{
  "n_head": 3,
  "head_dim": 32,
  "norm": "rmsnorm",
  "init_std_o": 0.0,
  "init_mimetic": 0.5,
  "lr_mult_down": 3.0,
  "train_tokens": 97930000
}
Each number is 128 + 24 x the weight over its row's rms, rounded and kept within 0 to 255. Layers, rows and columns count from 0. Numbers have three digits each. The size before them is the row's rms in percent of the matrix's.

# up: layer 3 MLP up, 256x96, rms 0.157, rows 229-255, columns 48-95
# down: layer 3 MLP down (transposed), 256x96, rms 0.149, rows 229-255, columns 48-95
# gate: layer 3 MLP gate, 256x96, rms 0.159, rows 230-255, columns 48-95
up229 110:150116098123127119156178087133101106114143081126172103156148121128116137135130118107137152114128146169121110119132111118123126127125148106114122
down229 114:098085148133133075089123104132134111135168128105132103128087113108126164135129109094124141147092141169125087140154182119134128129132120161133112
gate230 103:137105149132171132110121163145144155156070079155129154148148120080128103123107101111168142172156153113125121142148133137144118127088176116122133
up230 106:122141118164086139147128104115114126103106123095102097089097137162149124129104120131145124087103170110133121124127142075133139126121130139098099
down230 103:117119127122079111107120133117140171153083119115071155129119088158095126129121107134104112141120134147184161101107081151132130154180122124090136
gate231 106:134132127083099146104157098136118133153137157148134133128108089095153121135113123102158085097102154107075117161168121136140146135123115163092123
up231 094:092125101119127103142139126129157178145137142139139124158153142152121112133130175091152131168170142117143135169130158091118107139122131138133191
down231 098:129160127140136089162159168141146145087164133138160125112121147126121153140127169109104149142123127239150166087140113149072084115113137077115139
gate232 094:105118097152153148137179142105122136134137148156116131102151105183109089103161154081126104112144185133149130163153147138163125110120118070081126
up232 102:156121128117171082110109157110105092161130144128151122133190133166137115136144128084121121131114122162180087151148112147110103121113142084135137
down232 090:100157081111127135111151117128140155092155147132116145071092133177094106125139161169140143134123100143149163114150128095149136130150110156138127
gate233 109:124153104150130171102155108115132147101155113107130098079102130104112148141154080122103102120125141115127104114144096151109103104096107099115147
up233 109:088095121100123160125149135099155119110154152161127112077135142133104122129155128128102171129128116140175120138152082111093134095154121114102114
down233 103:095103137145130128149113150133114136165058142164126138134153106142114130108168104163144127111099090110149139174134101115084100137148139123112121
gate234 097:159182164097102121165134120130135110150112128132093139105085093093136086166118122166099133156136136169104130141113120111160110166108125118112133
up234 099:141117163158110176148115150143132137068120122128123184143116131061145149114130106122132124149132120210143178137137139130124154137092140097100159
down234 092:109127116126136123101139142133117146111107121144167169150121155153121138110112141154139117106143063144177113122164106132118144156108066161142155
gate235 105:135107086130143145112084138108107114107109135106170088092137090116092152118129119127101083062158110122081109149146117099140117138133155115112161
up235 099:166152133120119136122142136177106133136165139100128152121089114114095133139109140070088126137093145127115147131090111159143148122126130114168111
down235 101:105184152140097157165129153115137121130130129122119117122122139139120148128109136136135141152158159152114138092118126116115157139147099164058091
gate236 099:121099123126113091114137117126152110103129169126141159089088118154129121105134140097138146094146156134132131150158087119084122115136153128102126
up236 094:114107126126089127114144156127139109121137183119142136124127134133160072104147173115126159089137122145158144130125103113112127129116115137078117
down236 109:136112116139144133150121152160140132126144093147134148156138102115177146120132165128111163133086110054198142113098164114158117142148142126127148
gate237 101:143140173137116085106169141154156111106115088117091126128098116120112153171096128174138115062159113124093149162147131111145096134127128157107113
up237 100:097081130113110064157122139101151157147139132152158177126106097159134123135130110157134160125151112118164120138136194116134132171161132125151124
down237 096:076138145100148176122112126114124135168113111131162141131089175157156123114134132139131139125111125120126140151143135074122140157155121162148167
gate238 100:169094125140152160138097136144088101178152117124135152113083164147092115135083119122088139115094136166121136180158163098092132149139113114126136
up238 091:138132125158134122147115137131090141137155139124115156117128150125156087102134141110091101111110103141149071115154127120115128167098144071145102
down238 093:174121116082109136108099076166129115144128124153132113141118125175123137158097149132079179132133164085134115196119127118166123116158119123153127
gate239 110:162122183132089087116127145185097128110138114109138130117175156162141116122135172122151081139210111104159117139150167123110127108134145136135154
up239 100:138141099170117099086139166097118144119095093111117108121157143115115134084113143109090089147136138097167095093179145084095137139153109117111148
down239 096:144181149136141167126134099107114150142120132151122137169106133106163133128133088128144116134116158179126119097121105124112134170135146103129118
gate240 098:115142153107120097150119134126136125134110137174179135101115135093125082096155129118157183123157091104088152136111130092129113125129146148122135
up240 109:116139131174085167138132122128131138160122151165102127149175144160100167125115116116157135133131155091131103113135135153121136115110092113163101
down240 097:129107166165149122118097163121137102078120130105151126146079132107154121133120115105094089128151123086161135148104133085158115134136149138132120
gate241 099:121106156129145135139127105163110141075145110102163157113153115116112147114129088109135103145171111147123130100144099129138151115126109158107123
up241 100:102112122103110079154160168128105118126156126149128162124112107149160114135124045137164130113149124128117088115117124112163143106087117159107156
down241 113:140105144077116170129123113113131111107132148148161150147134121136120126148109108128122165152158111169146136118076155125181147152113096121118151
gate242 088:170143123135159111156106109093120110150163127135125105119130109122161138140143182135132142148121108160130112103146115130118122141100113116124098
up242 099:170131160146121084145060125084150141134172125113170123160138141120144154132118135129133127160147099135115142116117096145089138140117127129134135
down242 092:149155118147115100119131171133146122162088132134087097148154123130138116105103116123134175107122121136114092109091093088194167151138150109157119
gate243 105:121092140109142100109141130186103185154133134095128148148124157125131156096150139163121135089135120108102139118165125127166125149138150108114161
up243 105:104154141170084108137129161102132109096136108097120158184172144148107120102138131145149136124157152133152132125110141133115157126152065121122124
down243 101:142130061133146124163135122125112109098124096111119103133116114148126134129102133200146116148147144122126138103085124121162118149117144153111093
gate244 086:126149149138179112125133116120096149154097128135132125126105139128146162125134185089123143126143120111118186102126117148142102123146118133125150
up244 109:119136105146115125141060136144184143128124127100137143141146129140118136097135120114129131111118133139126112141130139081104126151126188160144116
down244 100:111124166117123148124149072126102080113144124155084091148107132110155107127117117145109160132147151102138130107143095178105102115106127132134150
gate245 108:144105151076138129090127104153119141097159130187128129143119080150127134079114133116120138124123118187103136130108135141125132111115076091133108
up245 108:165129146084139135125137149149111120130156105161139161133088114078115112147125117114112142130133114142098140119055108125152149134158110115121148
down245 117:119132155131119116111121135116169136093154180145131163131107092120144152120147101132123118134138168158144135131103114140116148113110107080122155
gate246 103:115165110118190134113113132113144139114113132130147132132166147160094145138107146103113120110131080203122128127149106138131138141137139145134141
up246 106:151114139164103104139138136121123122114110081148103140132082120083138110117150123167122096139146170042102137126099128095134131103147128087088157
down246 094:108123119105107179082136105112117134116100097101128102157124129127103174150112147132112096138145146156045116150103144122098104123098091135151122
gate247 108:105139153139115131170129138079133157143155145136124144116134146166124111126125130125135117122118119128136101154136182150082192159107109150122098
up247 098:142153111094147102152114175104138130152085125142133110122146101120112129120154128155104097167147161115119079153175192171138119123084148110118148
down247 099:171102144130121145116108139164118150085109127132129118105160103109162121185158133118147171105141139147136132125149092116131143143156174153119111
gate248 089:135144144114139116115114149146134126097165111139119155134146096143081135097107140118141116105144099128130120123085120146103120139151098121163102
up248 091:115136155114113100137122154143112153125102128119140145154115130164121107106122157163137135157157157124161122130171099124132113161165144109123153
down248 086:169151131089104132124086117108097133129111145117113133077140107126100142141163115125164145137170140116188129135166109148115138135091122142096148
gate249 108:122131140164144091119146127096125090113150143157152106176109085116066134102143143128104140145094165132100151106125115103130114137128100125154099
up249 094:121124122125128090118125162135117109140140157113186093180151140147097111092149136121154156156121148118127172141123115111127086114121140112156119
down249 102:135107134094138141173092152102126116110146160137135158093157086138108131139097170144156138123162123125150123137136128116152109149123174114103129
gate250 092:155109123116129103131153148163173151129151146118094119128106133153193159163096148134116140096153148094126110089126139105098117093124153131108123
up250 091:149137146140100161148126172135163122148140143146120076128124124124110147131108140176127138131109131094119116114133139102105126096107127146145156
down250 099:127127141123116115131142165139126180140117101095132099147136088124109132145106144166116164134168101126140172148124100082102120102165113126140137
gate251 098:103109104162130124128124142096133115143139152133110120149098162108105160159141110129157138114156140133084103152103140116140128136118132176136167
up251 102:124112135071089097167144119156155146110122092134120159113186124111139104099123145175058138139128098132160156123138102139093131134162095090117134
down251 107:141080133153138184115138141125144104159161149171101150142099173123130137121113100175163094088135116105110146144120099093144114123137167131130152
gate252 101:093132133084100117120142119131145123154160106077096163147102102136122113070106109151153138117159125076111126122135158128111125160106122114179156
up252 106:141159123164172135140147145141125137153160145126155109155134132172152107106155119104129102133115085106155114119163129089128159165153139165116114
down252 103:113122149144097137150103113157112117136129151161102097172163095141137177125137132173126138108140093143127106143137135151118163120125139130112120
gate253 103:150194144109177142114151120111144100115127129127136100134089075130121109158140101156121106113136129104121133116177109116143103112111114117118117
up253 107:136131122097174144100145111104157156107153120103152124115128111137123118133161150112118110102159107127115098116196171126118149134123122140104095
down253 109:124117130077131101081117161107114129158137117090139111129111144113146108103108135101156116141132149125138106096126126119120140114181106129156146
gate254 111:116128189130081075149074147138133091093111125166145129136146141140125142078111094116145099151132097108125137148079144138085115152136112133141109
up254 112:111139145136151171120126108179142139144142121113112094121109132082099149119161111141152106126135138150101125101136112085206099150132132143123139
down254 109:133126153091141141120122120129139140129095155147118146124136147142122147131154130110138117118097158178137142135118083068135133098119098204114142
gate255 103:152147112143158141096155141148124110094132096153105103139143130149110088177123141117133125114106085160180103135155123142121130133125093140119131
up255 104:110075106122111142186158112094147076114126120136118100109134135144147148127147102104135169118122092109108126083111134092109113088102095099100168
down255 098:156160143132097144107127106120162133097134145153097125097116083131108091151111153099112109134123076120114122115106159128145120100106140137134094